config = dict(
    d_mlp=1024,
    qk_norm=False,
    attn_scale=0.125,
    lr_head=0.00729,
    decay_shape='linear',
)
Each number is 128 + 32 x the weight over its row's rms, rounded and kept within 0 to 255. Layers, rows and columns count from 0. Numbers have three digits each. The size before them is the row's rms in percent of the matrix's.

# layer 9 MLP up, 1024x256, rms 0.089, rows 426-534, columns 0-127
108:156091182110127125189124138139154122134166108170083075134153130148169123128169175148144210189114085161088084142067175057103095126098136144167088165092119181093129075081106143116165128154168129122122071065125135148140171132148079103091164123109112178113178159129146040140145129156118164106127135093135138129125158088140125142094085109127170138133116102169107124136193111116140134100144
098:161176093069110180104184123126121090174071135171135088174133145163116134146109162165141138129165107084111125128059102109096122119108130123173171088127094142107072090205129147117125056120073088119094147119161142110173170098146127199151091169145091077120137119213127173187122130132127115093094151087129176111116152124116096115172153136188124077065130111136106068144127175113113098125156
100:128119077121064132211082134210163161136113119140107144152177102153191125179083125121133090100089138117088172119133184140097115133141106136089165174168128104113059125094143093064130125094136140119180177162136103117171103114097136159119120127136138135165109102112167156091124123137184154116083154131105117123137116135129169121133108089123125103153151117147202085190061139157171098168101
097:147085115162140169089126152171095166180147111126146092130140171125117154124110117145113180102120118096115117166178094116113155156116094070095154156163121173110144143139120086121122148113074138091142147107119173124143170123126135098134091119111157063091078107104114174115073152119076139115072094140130118139115143091100129100119137170098117092132110076130158132104128171112060135120133
098:085105140140131118173162143113120151123142148130155152109095153088129170124060144075101121154078144151141131084052125083092168136074135192186103135060129050119098083056158172135126164122090121169135083114156080062117109161173142088130094138119104149162105134102140114121117208102097148103135131130149137145089112156118155136179141141149120127085136115141147147175090095120107187096073
106:117175069081133126186178148104128122133092131126060140114141159144191186145153135164142055109131099161083124180075116109109128110169120090109089148072167097133117128093185104073136159143065174081069167191148090111137141143119146149065176153150121128144138113097063122135156116085092160169112117144116113084094141124143111129108079062139144100157124132108129149142154159112164119192145
098:130139109158117107083074125076042116112111150104113085166133131176125128141126074127144091106136146176151095129132092141103132149159220097164137059130086099172109158086181134120106217090188128120172170135095164166138147106151141101122166177105183187189214120113061106086096120069120151140061083094093137152137134131088078121116132115111124086159139147169141145116097103147184105164127
105:155138119157132142094118094133159103130184125152072155132167138094137116163095086127131152158165172158173155157125074201118142073173134174073135131122090067164135129131088149159062100093107093111143184120126109121174106144107108171172091159201187118208089127139130139086088127116147077123146139120141095122136109108165125136156147143124133108122121130070092127088138156122106103137143
096:193124136095106130124094117051095132190127154098140116144165120142151123178124141080152028128111094150086070111146107112111122171108145131062124158184112148189124153160140152159100097111150089142090139153081157104100168160162108073080106189069165127159123082094053188130094125152111149064165145089123089129161153118148101188158069152112110107087128145122096177157185176099146163090131
092:126128164155131168097172148170136099096177132152133121139108142148163109138126106188131112127085187067118094107099133175129184098128126111109157105113158102182114212151183139154134158078091141125146122153093131135079118148064208098122168106113137166125136123073095194065184159192112112105110114103134130121130122154129133165153141115141149080068140103171154125137064207136102114185075
101:135104051092109125116159121122185082120112096122121086178121095153115131097098152116109130145176098133113081131070130144127155146083079098145180145106163125112150060188112117188131117108095144158112099069146073127167189117163152176136156132154185131156105123117142101150101189160106178158113138123133080169105069099050179180106147174137129072080156087108128102136073113139127118127154
098:113125154085143115125152201183140173091085161130115122165106188125140154159121168125095090103098111131109144195114166118164170169130135108105175076072118104107091156176066149146135058145110090103206110090119123101131074154171121134107133108127137132096125092050126114141148097129128158119086191150109107115142200202103164123187125127153172094129126153112156095155094091140084119177135
104:149073106131125157092180138105159159112136146118115082120065155046148131128156101108110104099105108114092141150157157173129080181174085127184168113134102128155127122141104130135104153111083155189072141106134132109147147147074077141134098105164157096149139147082175101159195135153106113152144071130129174162099106121153144146084131165116092129092065076117096167115058105091174080129088
097:153084147168178162088187102145184119098144090100158053120140142055114125148176117158059114120164135146128124093114112106106137136143156133126171134144113132138178182137175145179090095101131053158109212106107129149139119138139095177114088151144103150080127084094130151103129169164104114080126074159147160174147113142184149187121207190126085112126114107145155117074110151152100114146179
110:146098123167115179137136145156122127126125150129148098067161102160179087100112117094157083126100128140121118172135094142123068118164126116163115177102152150097068124185088159129179170080143138123138127196140133181199209147175133143132143131172205084077113146136104079106140169169135121131174116191101100038129091118124108152080101147121148149153124158139103103099121150130191102133164
106:102096080131177160144129125069124107089134094149113131152142137143079153153158132130069089133106055088151130137070104104122152084110108145142173083113154103062117093134088065089105109107146150117098087104147173127139084141122110145127083130155136151164150122146161150120105144127183101129095127076130128126134144124160104127142124082080185137136116111141152171112081143167166165097141
095:187138116058147123098115096145150106118147139129090180142126159141097148172119166144077126148101118090131169126132117136143128142151108188092175182118127147119152102085081103154168165168119079160179114110095090179123118178180163122073138054158158059111119099072159117105092109126084133095138104109120113170154168129164181048107032159136154107108088137170130150189062133217095123093104
104:123164131126108133142165202117142121168183063172116128140152101148124158102142156098169120167079127173166113109146069165087159147123189148070107149180172143124124157176139100136195120207148067164136140127097102086120211184135148109147147084083064100117104137120141169141144133098135143153142140120131127139104109147124059124136147084104097132148092089138185103164124122136083094123162
101:123079153117133202130130121158194109103106083107178116184071162104122134138084143141159159138147149109054140143122123142084149130158178201132140024129136074068130121107135165166138103130127094116187105125160110150115101059128151112174176174084167136111140173118093107148105128124146116158158161148168108104104065136089131139078143134110148078181132142097118136174138055144188100166133
102:148095121154080093122163134096172086100088155141140131096056153141067143086140108092115179153121122114108093162124148071139131168163126107173089120118166216103185124095152103056153194129115139150144087139128097127088161067140116149223119144081151118097144099087117107117124132181154126108134121102150055137138126094155112169139169080084156143094094110224062196109164148089140143126132
094:143136190048154096150143112122126156085133072105119128121154071097202132132114093172143164166150124105088136147177125178131136171175186136109099142119170145113161094100094069176149131095107180148121168161175155097150114126143175107135148118110131171100105154088033116163130069116088138151126026034113112103084157126116148168138143182133122091151135144118134110110125162123137135132120
097:142118147121129089173138119107124098101175137148101182136060114057153134135120096152110147119131045161087159181128136148167131166155134104136166120176133142093152099140184139152152101184083113108105081157121078137079088152141081098109121150165105119098110133109063134111153112124182122113058187125146088025087158130119122119085133108086095136136123188103140147173090111125124092094129
100:127062150109116105108088151052168161081091117157144144154124159170132146141172132054159164090146164139142129074137131124128113151140150159165108131080179066048106114099131156142137082102131142048133163204087154143128198129147110112082180179103107160104156178146121153132119146135121150077088159119127114159163143165170139106054191090127147130119078135149140122115156133143118121065178
100:131154141125148109160153063160158156146144111113139103156141077114137118143124191112136114145099130127121156116170171157145109141183151069097138139128138084183074142082122101207140113093161149080139073173078076132192111186187105089161112145191111122111105147114128169125144166131113118117096143129082170155071125113126147190112115136127125118102122142162161142139123153085097103183137
094:153067156080174081143103145091108160077089143119162155156129178078150131114143091177160099144107116055137116183108150130161111134172127076154130121085147127160116109097125109105172180113134173107170160101092136124174100080102117143136128158128084154155109127087168095136101109158094143109201151112175195087115197079144101121098133196082134158080115104135136151111120125144086130120083
106:151075162122116173086059135115157109150169058126161120095163110146160149096192121127153155118167120151124132139114122124145179170097160133168136096140104203103121139093162136127128087120140121167158129171123136093164110134087113143070091122176119082181109160162139147122116122149167200101117142079124162163120076130091205091088146055119102182176160140107126086095188127105083099165102
107:141142137081106120083174164067171163093162139161000144140120142070157094127129169076144179118105111130126082135106115089119083102105113119080152181135137071065157140067081112140137146148121147146120110183100139144167153099102097073073125124101096162192137124175135122121110096148105145102091117129139152087117119095178089134097151056147143154133113110126204179131133127115114111166150
099:150073097109185162158132167107138178086158144128169057129088122048096139076189176156119077126128116133112161173149125134150187137123176188077127115075120081133129110123170065126067120120133140130130175112157097104091118088177131100085159062133135131080052115145121163153069113135149117149062106140110108085087130111136131136119129176128118146122119085138167126131142151139165179097156
100:164108118083173148163111126099121082076166188087134068130132204079173153148152133129090138135121102111104127143088149162136139118111113183078166131184146141133096124130166115147114142136138140169091123066105134110198084079133160105092153119175128171120150164127132143062138106185152145127123074111144149143087177171107156108121153153142152153142147189159042098173115166089132108147077
096:116120131152153108126115083083108139147084132115133122119127166209187110124129132099173086146172094138094097151128154085129115099118142098179160163112103166162156123102167190162114168143128104061171185145146119116136121096160131196141141170092076175072141057214126117138104174153084137136109107067097044075161157141166132061144159123064137117142125200121082118130118130104075106110088
100:131147184109112153139119101155155102172181136125164061111160148087097127091122159122186140077147116135165089128128159105057095073108191154142088126121162173174094113194166123096143125163187139138129067130167091091165159091163144149081152158114158130121058151160106128168101107180097100089155125113111153099080146121140124082104150149138197083125111094131109128152091139090159122125145
099:124171143108158091133128171119082105138079123120127053144161116095127171064153082129153098152131139094117149138200104176161138147114105109103199110110142169093126120164133146143094075052173137108121122115120140148162125095105169186150113134095109141175145116099131106128144185158156125081065124102078120151141145087100137144139126140126105118118082111094113128158108135120146137117079
106:146086117112127110171145176169117117110182132164106112094187123127127159089128140135092153115123108130135083090147098064135140155057116091193131086172172161153117161172161109127084108136175070044145068141156073092110090072112115119053132151135116110105162151150098118167090162110089140175100147095112086107131163159108115051122167178196144131167118191115146106090083134144132183105111
098:103136203116105149113124143138147112147165130093138186098164157139122143107089134151116144119115127105113137106096104217120107159150102151107150136149123106126152093090152113147173119074170094164157142150123157146115096141141126133118182171154073117097130094116153057167076134128086170135167131183123126116094099149084118130111167119148135141085104103152164171143093144180059109133079
092:167128106106069121113081129110101165109112071144161167147152086137114065167136077129156162134061166150134100166081079125101147125121136147175151122145093169072142118125133131127105134107150174158054109113158125165124133165139050145099106171096121160094154183135100143136115160091126112131130179114129201149127129119122133111089143040142070211145140136097080154137134136096172068169164
106:119123077078137184133116091070104118140137128130159161107147122110152140112174131112098149099163146118137128116139139123161095132111103155183216167100148155109070145129123168169138102121136095127097140077140142125141118113149136118075108099114126161153148204094115108122113112102133179136092141135168049132023127072152114069147132173113142152141160109112145167099118186117171169147090
111:167113121092109141174059107077153106116115077119126106072185133155138132097097113139106071128154130092111082158149117111170104140102157174134140133137102072088137102135160125171127097143081141141046138085160123102122100154096105094167081152118168141121159075190155109134086153146122151123128129072130160099111053118172159197113211069172092118144182104184157184200182098167202123168082
102:097131145177116131149138166069108251101128137111112176155135117148077123131119129111174190141153142146076119113161093139109114109148148146130191150132110111115172182135120157170113095097096109109162128118116129116139144111165160117118161182135145138132168154126157112095141141112163084130085076096143203072095157084127126140171138157138135129148121135052092142113093119126106099115107
096:120111127147139146083128101167108118098072128098066165057135130092096075129195116113137074135140107143124162152134166134108177118081171093056177199108072208124078112143085116210148166129094087136105177155107143137161090103106165134134084111162153123125109116110129119164121092111122138095127146065090167106189157061133121120173118142074187089128110130126082162104134094124146078126103
099:155152161114152097120094137119132164077105125151120158113152062105159118094124098101142189094128089137138100160136183141092104129140188097116095170101186170158077112098098086135161021132112136144132117116159120070153170187157164121139156153092127115133130124126141176154108125079091140129108086081083096124104193153146131090143146093079148123160136092120185087166153081110160119174155
099:157102191078115147135160143146160151148082085071132160052114082091098119193137109158077138149130131092162132156141125199054178141124122134133124133097061073111151054197124103090100095126073144130124141106162102133119124109127154096187161118136088125124109141141142079144073142141144149136141149123156200146092096110139149209109090116100133136178142110147173124130111172099185122113105
098:162146136104118157101122120098096085137125122119204136105171105099122128134061086144167131123090059113161146066126140184095130129124205122190090156128148160072149135149126126132150149107090145206164145144169090103131124122207126142162139145069117148156106146131093141152165125094056094081118085139134133126096121120098149061143071116146103122101139068168141143133197156080146120162132
101:137115178088128121186163103123096133158123157138203072172126150134179185129141100083076090157129127134135154065114143071201145133152113155051120078092133144101154106146162111129178143142147116055117098130133074106088060123155083110126171144121170119079102103162169174213123123129114173148161130091113119123157130112093132141129089101165143109142119152126140055125130135142195153060147
097:182120172086095119159127139139141145175127150107130121142153160122116141155088190151117114132126154181167139132154099168094120170129091148120094119104124181141198130127127123162106140147103111167110132086189097112086094164162167122048143149166121058150071128105147079107134180139138214132082127129088187140106095134135130176060051127167148111127089100087145067178127110091152159152110
095:109079150099166116143151161150138145167115090144099164084139100169149128157121149210102091125119121131099102164129103095067196120070149104151123141161109155104124114159099074159131142127108173140140170121097157102106111164172102147178127154137112068175050107175120118161100091141111178123105140059096126135156095106141159148134070132153131149150117097154108090174149101077112111152153
099:184142131124135103092163114126181136190103132099090103185131184128112126121131182196104094076130151114130131146144098117125125175090065144132134161155157118127158125148130214162179097092128066127158152140149086074139105117110057183172166135123149098102152148093099100091094099096151070116129077206113097216166152121186061146081148164111155117091170075129120145157178116112076147109124
104:153124095107127126117100090098150097119140172072143128149102139066090140097125093169184075133120122141087139122125118124173095116226140077107059115121081160155154146139103145128065193108089157183140129111109098191136054173143114120078099174130157091084144122138128145160070144144166168151186135125118098152084208137107140117072145114021128113113149128125173137167139131171144143096153
101:162091150164085100081173159138141150155116126158128161099168088079153144115074127090141138102123119106106163063096095146189084135120125101104145150085142083100110120144125169120115069134089150125126109157126155125082160157134169090197102136156169111136135089158117126099122134096110170182080119109122132135040136120110169096054100119097101159143130150122051140172105109137091113053136
101:136121120107131124079183164104120135054107156162129105195133162154175174149093104167093157157064148107120144167148080136106129132079130076178082150142111074120146112143137162139157065159144134188137121139073108115172099150167097107160120075120168086184129026135106161099130113147152137063137145141125171132165196162168189166137180172103102147103079146138153128102119144139070110151118
100:127117083089105212090104228125118143162073116159089206094141170123085103063141138195126066134125152100123081111130145123115148104134117154104106139131130155054108150158123057147121104075127086142147177117135121113200113103161147161172086149126157171155126165159130157102097109097160153218106179138107133108170167100110129139140140113165071133099153109138164119171138132093137137126169
098:161145133116089161135156127142105137130224080125119093089064187158153157077138115096183126149120104169162115110096113115110198152131125122126174096097106134137154147132153184074146081108172160177123168114139075128101127091105117109104122137095138138101102164129127137133197190144147108108090052158113105162150097147152170143093157061102158168159074083111150169147165072133110116137143
093:109128154117114147118121126085151104157123092091139132133173116154075153172081153150161150190101151041139061108138192155131071085116144168084107115130101171146093086111085167081104101110123127093125074074153136099105156126072138099092126135130126134070169140133128131072130210085137146147172187101163085127090104155119130118127168162187140108160086164128111144117152188146202172176143
101:161115132134113125082163101102152079137127104081095114102180114119049109157088076100146142171033144194135151157167128077133047136134131104095156134093129127101147099165141149095115156141107155133105146093108143109147093138140107106091126125121126151179194145155137104105063096139120198093126157167105129119142205110151111175146124130085107158101123076164164098150127084129108123119124
113:181106175062092109184103153143069132121164093062143110125163135175100114209145068087086110100141073143123101128116179108157131185127127156125117137098064124156122112162184076070126093125132121092197125167132138057139145127128138082145169114157134138158048157156094144112094144095160230110105112149176143115134112117128102097058110131135134103122119115126155142149079111085086111131116
096:166125135183117127156153112155158072097196105127214130182167186111143195123144084124144110148119088159076161121117086138100119070131111164138167103150136158139146155077195066077102102162081113125138150085125120124140122136148114143144141115087131174100147113094128060148183141158198059135113163127115137099094150159086119091138139107155158176121064116150107129156183090153150120140067
102:138126148152167148117149075142116129065194137160100105132153124092057109142138162141132142149130125143163119169129136160100114120098145089158134082128102102110137123122108137070130106095152131084182100132157146136102121047090189116113110125124163117128145198135087130142134108123082059147110139114129073143124203103157140118092102097140177192081139099108126158137150134128138076164142
102:211107131093053088100134154076119107167077149061127169126143124089137142116163172158130101123139082109118187117147102132159173164102075095110127126118103194150132119155112140150098099148170101126131183079120109095081144161062185151144176161142169145118121072152111088093115104139141110115149122104097145102121138156068145114105096116111095132119101121098152125111164154108179076090134
098:128044177131126080172107134085151145125150138076105096123137086182163140134082174072117119107187136128137165104131107093110111162092178119119125125158104086147060129119191104109131102152166135173149176104147144142125121099138159159121115172159169192130094084133098102159071194136101146166123111079105102137119103135124132152086177106138160143098143186077148112162122167106112138111057
096:131131098106115146085125139101106109139130122147104092150193108084025189105090109138122130117131214093106113146113127116154181134177131098143120086131129108126139133164092078054097194185100110101154131117154162112109135173128157159151080177123138120141098183116094138185151100092162103168141122115111106143092170146174195153065183158124178121115135117168099198129144114126161147181117
098:078127164154111140086130153115124186131151118170123117145144119121091075131139119130131148152080111092120120190176068172135094149135094086145167124085131139049106082116129087102068140203121158124115129090118115105120170116164138123179126124124131126132071162143102077113153118118089100139082134114181195100118137118116165143079117114144156198127114140064162140119139102159115108107154
100:136117051141131115102138146060082092111121161111127115164109136108166117086160144118083149142128101083161158120124118134150062121168108107197156170085167165129163151073124149088089074112139158125129115100109139155154143129150152158158174155090152108111193101176076106140112160115140162183087120121166129135137059142081122178083175116088109108114104141131095145124126129139187102188110
099:114117188121146152136070132145185138105123100136154062161179160134118137105138157153085134211140121166118111148116118129198085093150146129167139171149139175128107136171129094150147096136097060120153041076157182144119135158100123160084097118113193175135120091103116093113155167105091114039106118178083134091130145178148104078075140098167119119152135151132085168180124145035169158127170
099:140096127127121102156172124165099136153087102109124174111179208115100133119167156105128142109104100089127148072133089169128127140101173126158168156168174174107135129083111046140146132176159108123144150045119096062112094111141125122132133164151123158038172156115128141163132123125144144087140126065077152092135125133098118140125173103102128127147141193174133129075097078144179149137102
103:162130135118059167096086119122129171124140141117118132197177162135090126118143162084161113096076124169170097128196124135157148091082172097153137139106128115165101134181153114124200106156147127150182070153055089120163183148148139037085125160151104127083142116129154085237098114111103144141098129118125127105054103080118150178146178128111093175184153129087081127131095088128127118108104
099:162118121138133120093176130151106170152156168160105136108128144124173148057143128143137157174155100115148144087142145105155100118138194177162138132135135122103085192122066163125096099145133108149046170103101141124134135138203102131093181125123146163094084105157152135138118099114142154119128126101093076123130192072129124094126127191124146079177169174094142101115123120151082145117083
102:110080122079100139134107168132106135177118080138087127142102175126093090117139088144081117143135136085101102146169119123155115105107195122112132159149152140077087170179125110095097106092152085116082133092163125172076155080137117095095136088145080116125193069152135120093106126109115124136156164134101106150089090073146145110129173163087176106111160096082147131107115179148208072155091
099:157163207114135166115121134102119207107159100098163098103170163104154160183144136162085085130105155130155099091132165193169108198137131121128124099131105128117092152147067105177152089106089109074134157127103145166121122138138126093073129161087141128045107137094150174166118180103115130122126092133154171133111166116028113110141060135089161159085159117061083194110151101115143125112132
099:190100135096127085102101153092105106112149131184116203119088139154116199088184143118121095171155164174146128091092120133149149120145105101068117146088122159080135106161112112152178166143176122106111120054136137113172050157120136152099083155114109134077152148100185153103123140123162143162090152144100085116112162180140168158085067097129073114148161126114109085153124126143098077103184
099:150130160141109104129100151164089108100148140105108100205129162122087137150131086129106126134075114106143122069173082157153153131161130093090138084135104155084112110106164095085112097161141139161166148115203145125138154142130104082144175128149158122175095177104124107126143150100190187079110147176142101100091123063143099196149104151047138113146110133117101172088158167152179116089065
101:140134115118142113113118105125068141136131128097179144124101207101147119118135097163117133183114160168142103130175105178197131172157155155171091154122115156158090103185133127152088116081117096125141180175187096121139072159151119106146155200135147115140136142160139159080140122078074131150083129107150156138120106148129101153142123128105186073144131087121158123178094087115099139109046
101:107140102163167136135132156123119103151128123139142083099144084040141158055086079040182138167141153116169149087133126109108113108121086165099142184086109168091146146142236155151114147147130156109131143077085180140143128133125133152136153099052126117064100178202101190141126120099122136176156159121148112167131145159123137151153167189114116148131102068135110053129151129105104114139121
096:163139072103103167129127074074165132117114115150140168139186145076199161125033125127068100140081141107086109107125122120109083069126163106143181135090144129145118083124142131105145095139165084176120181117129109108140102096138098163111114078138116145132085101105147139164145147086081098143125163170121126116121178086108140089111147158160174108167100150088135108195158146120090131137091
102:142157110094151091094186144148057148156111167176127165140162110148167149098115143095172110120135163120191139105128166163140161100142142140223118130062073113127129122126108138131064127115092139151141157144157070128152156104162181140096136104092151125136089140116166104143106145172089144189121129109142052106161127110104099120140130139179167160123114137120161158122131115063119090125118
101:156095176175140172176124095106012076149157170074114124090142150113133139100152118127092097108148087166131179166156092151075088121113079145135133166069092149145087085194070097135120149132154128128132161129128157074195101153108104134137132170112131187159149153090136133140159159140125148159105095098116197167081103180104087151085115104163130162080147112088137126169124167161157104079094
102:109120118133083123156178160136084115150146059067072117185150162125148133111201112104145098112144101107088196137154151125152124146113133126133152098112119110078151103131165049127113088163118107159124193165184076133166121117119106056129125150141130109115176149170161148151082140117165119172076100084081220060150207100123102095154173110122118111196083123154153119123055081148167088177100
097:113121092149186128080150129113125154106109156100154061121146177147231098141082108096173096154163129099141122143140112108112131142086077123099116135124122137122135178170150148103174104144134163067116116092130105141077130116152099156083181112114092147158137135132104095076139064121154105094071102130059141127110117195126119141146109138174151120084133127139145111105105207113127162160111
102:173094210111144045112088123081156130099170124164075116122083140155070155164140123176178114109171128084145105134163181110092095111084182125115164106147143139113173093082107133157173108113101107103098128049123076098146105129182152175090195115114193110118121170175115114113085112134162185134113133198163103121104166124113135165120116092094093176130158127145133086132064184161141138138152
105:149145186133150132123091106114107104118194105168096108093117088124140043072146102157099148129089127136088070145153171155093137121121119119079140128140127121105146120139132163202150124149105157067225141107174127130109165104136184156140153088104064115130107125088140103161097133155131177070163136147127067127147103093145129116096118144160109215116167157126106118143082151135125109100178
101:146127152076113103180118124118130144084134063119104167109160131133092127123113094082107122116141147104096153104154149121072160154143119164088156161120097068138119136155076186194166086141115148127174153138123185061122102081128107149104126107162081223153087150122071151096089132153137155152092130096145142130111159114078167161170165173120133179158111126159137094083074109084159149169162
103:102124145074148126175098097100153144099216100097059152138154105137157131160150176137126142120164100152137228117116146126163143159087112129187139147133117175171068126127138148109054096128113149091115076202135142109156161128116139118151121097138128114072174136185134176071132156150117145109138114088126127127134187104141137126169098143069143116170071139111081147116166112112131128121128
101:152077065135131077151166166111132148104160114182162168119101129087047144151125108127130131143119070139144086095123115147154149092182116083121095099146169072135057160109092082114167136181126183089070151143164095141151089096125076139107105156134104062143177133076111079152165141143154120143085150155115091129184106089165082105092214162179111148123107115116108102136173168158122109107174
100:157075137104089122096149156130075120108139113143134134153125140107138079075062105109095126149106204117083142123104185123156137105166129060160066117089099125139164133189246161119171154128094150144123110065106138120109100120083108122165095117123147113156129123156120136176119134145126169173122162149068143124175135097196105120192124165091161107183064135137218092154163161137157076125109
097:129082117099157062197114155074117123074124160110129195125096130195140153200176113165110104130239172173112049112179111186134175148133117076160141150075077140159115135138125090150109114138127133094167096080136141128090182134132131084159174114108067063121183115136079146108147117158160122176112139132094090124105158100133093178134125124114095071158112171126118083111083185158116180183152
094:119152124134131100114172160151159139105144181126149076137103162163140143142165122169130117178167114133110132143144147090157143127114149100118101176112136141116078084110094092093124125122128106108123126080069167128183143115125157132133131128139126141127065124148097157127086118115169154139094175123119075078160152158155099154148183098141145113121124127133111182179106121120053195111127
097:149097109091122105057148132125111100114165123143143076189140144088136099110096120081076127131175124141119152066149151142144120134099055081150126164162189146134061138162118168115120129161131105130184112132102106138140113109168128170082164105115109130159103139148111130116138167205118090077133144109168127078166116115152151134173162131138128114112167100160124128149134081052179128110150
096:109174137113164135153144146143151144159152114092141074101081111112126156145141142140165156143170091158087102112100174108177109093137099173104128121073110123143141142175137123103098129084156073076126136192192074095138151118166136104144104201111071068119147158105068076146059101164142175130135143197119088129150111097184105132125143097150075066108075069051124125119102153094160163079114
100:162110105090111142130093133091106172095148117097161220128126109090149095135094119116081144144095117064058114104098119148092159165147132157088123143137088138145108156144078139124100086115145115117077105144164120165120075113194135113108147107107124086158170149065137163171162164138060139120132093112102103216105150095092173156122165126124160138124160053129126149162159152122084120140062
102:119115175079118148146140111109164112119143112171099086091139129120161158086136134138149104044085112142131092199183094142090145130148141128182096177098102170127125161139143096102158101164162109146130067138095104135101126077139072112141157087144072114096234110152104139126115172066146179146103149075125129105097177095079115142157146121141144139156093127089134134140168131119148149106164
099:209115120102092132142183136155165088138099160192066154124111146111161141193117098179119070125087148089151119162120143075148174114104087121159140159125108139192042086138150168154120098119106088119123098139131095139119114142097095096156132127086104085118119047052096126135096155143114105135097113140101122105113165131098097163118125128210112134126123134179141105173079173091122118126091
105:169168126122138096183139170123129078133172037080135097086090191146146100128107136167151161136143114196105102169135083124186107105151129185148119145102161178110137132166125113153139190146085063127088097143113155143159105129067186136132069086127129096096104125110115134138081144194139136129153119131088129141152111151149128140072205081091146130125098159200142046081080125069167179134164
101:138104044151117121077147174134154091150118103079091109106100153167134091109132123176142118174102147150106174099125157132116070132133082120143107120107143155151134057153142101122171158156130101035088060095131174131154178093097102123155161181137106179096163134124181137087112103076151120163063122146166139137107152145145134099092118093092137131103112108169135173147153197079148197128114
095:165111091112123112155146167087130138121129148126128067123140055123150106153131156174144095130123087122098154079114141134109145159093065112094123109039091097124145113134149082190144159154115183081126085125188127147135138081118127140093184104081142151111136125195112162127132116093116149183156095150108087124121177136119143107078108128173087186062125086153121198170094165054128076142160
114:125145072141124137143123184093166157157146080192068194127103088056150128126166151148144045099101088123189164114124073137094121068060165129130113110130099154107147101145097153138121149072157121132192094063125139147194137154105133158122113136118081140105092057139133149060177202135139126128081121153160115074076082134113090124060128153181160105125120150156119117151164122076122179128156
105:142107144152166107114148151131170180144133115108098223133122084151098172091117140140138174119119175084050079167109151054159102139122098130134167132144106160112180119118178118056111103109131121114179085168148179149212163156163180117169160113122116123055152133149114082141151071120146179101099112163152136087145178130086151162149130133094090165136115148126122114063159124111104160138171
093:139138103114160156155094130153208132122093176148110121111114141171118151155112130128127094131148108106140163151093164144107129058149113137135123088172145137133161120187099068112116195110147140101134192150134148118116154169108135149105084122105170121134150098139103205163085132149172143187093118128051125113071142120120154090149118115114164070124110143155095097121082117050156140131110
097:147126159121174089101136134138139151120106127137191145132127157127160090151118157156163120126120119068142115127106134150086126164139098114156119152114117148109161137173100230199129114124099102110122166131113191136117087132128076170098065124112096148122081211095097101159118107157179155062102096138111109162174138080169080105131050090123165139125084082135145124137093121065102152111102
102:136142182161152107177153158100106117083143159161193145188110178131073145104091051146122098097183139131095155082119127187175142148158173087137105124130116128137161133088121084039104137113119163159155144132160148092100163103125180154135162108130157144117115155093038100148132148156093193110075117096106173102082093101097114120131162115115136106162138173169115099119165152175128125106146
097:154154197106171126142105087139131114110139050084106129118121153127157115147123149160122104144154181109114046119161182155111151154159152152121156183050159108103107094201143136102102088141099122153145202151143149155118129139149163110087122082132141111122112104099149136114145106115147149144104153082143181127147113131129147139122114172098129134138145132115145157144125078146134176151107
100:128093185169082104096133076129129151150167118167153147126096136084095151128122139137107141118145129142147089119172137157137059119182158087151160124159098145137169092038146133100130112168161066103131112166157052091092124177202098093113133154138074128096108155097153186164092159133103185119105198108124074133117159127208076112078156132147170129121113141155134069183104152164104166113092
103:119052153114089072156104079094100054167174110122119082082144151154129119137161160168108145105167142168160142140141093119099085092155115074108168133139104117124146078119123130198085176192129152133118205145094058116109128191084113169186088069115134127147126166143103156122138109164148160102103133108098099152124084124138139164102088142093128127139066098120152109110156117106153139084121
100:174118106146101125166121083134127066082143097132137162179066140121110161149112141172138160075144155111139137155150156082105142128108083152163127113127100132150081172150151174127148095130130121047163088120075082174158114120102139151113161155192189064121153131159115066097149154094074154106107178082128112107104114091135132140080170078107109171121184172126091140141163161136117118133130
095:123168149156086213185130156195165124115137160111125136192103127145152182166083130119152046194150097102106080159143119127112131128119081129114166187098145082139108194130146139089129131095170127155154121166077106124134122170085125119073119146127137090097150072144118108124150163080107157142059098131187108152170096107114108116069053116157088142068128116109160139169121094096170136096177
103:181047223092129202161110145142162128116134174061095191063154132121102166078128120128196154140144165160085176148130105077158124155143128100140163140158128095079118138156124186193119212074118140093142146106186202101125136128147105106151135140115116127132115081130138167141137122114149126159105157092128115153087111084115149078146073156059126105165136106092140126113145146078102119116125
095:103110134177102125170177113091105154143117164181100115075179103105057190172117054173143115089117079143071124131091178104108104140096094137143190076153157143113173133098127108103109124111125115149178068163156156125165127112076153077177164184138175162081155116173102136162120072102085151127134138139137131095139092113180196145112061146153164095155100144144125120154147228138098112144123
098:150163118123100075063127130119110087082071098107124125098105161122233122144113168116128140147113073095137136124082095136185162172090099132136146157139052095117114151082076107135101123165125191116147145196110131120106153091104165109121076132083110116128201172141147191129105147073168154150139133144118118080118118161137129137123100115152158145110115168118131123097152162095125139062197
098:196099146136128118216056153113120188091143131138094100173086135121117123147074100162123134152189139082160163155163139134181148151101162178050153118117143111142133105129137116105079147099145134122121190162131156130165093143206093122074104163128090147154126084140144141119106113121165146085132145124142127100181064083207106143161162113160102090072102099107130110138113135159136126174144
091:123133120119077081065153167076117121098169097130135110121126116145134025103142082127120156139124162148119129131075079089116128111081145115106154110124113141110179146140113131099138111125078085130123163134106117123192168107215103099119114154171124123089155103117138146146116129120144110152120069180088153122135148111152204174104101123108180119167094085154127146136126127146176179104102
103:080115050113120100144143087171131213155068163137087076120119111061128126177204103106088098131093099114168219134104093108130139132141147159163132174141170114127145163137102137170099116097142128101157123133166121119133170142179127137153152104162139127158131173179149125093130201122099158112158120139100118100153170148118101136142191104153124130143122119102102075147129157105152074128089
102:149202124042148169162103171084190086124113161178140075215113135139130157123143159157151148106073094134102224091079109157139136106071098110148120126113168112105134164153124134112133132129114101169119118143096118140095135117094099170118155148087136145106156163177131117137082216157069160085130083171149087120117170107134120123083112131152131146194099147158112111158153161174099143165082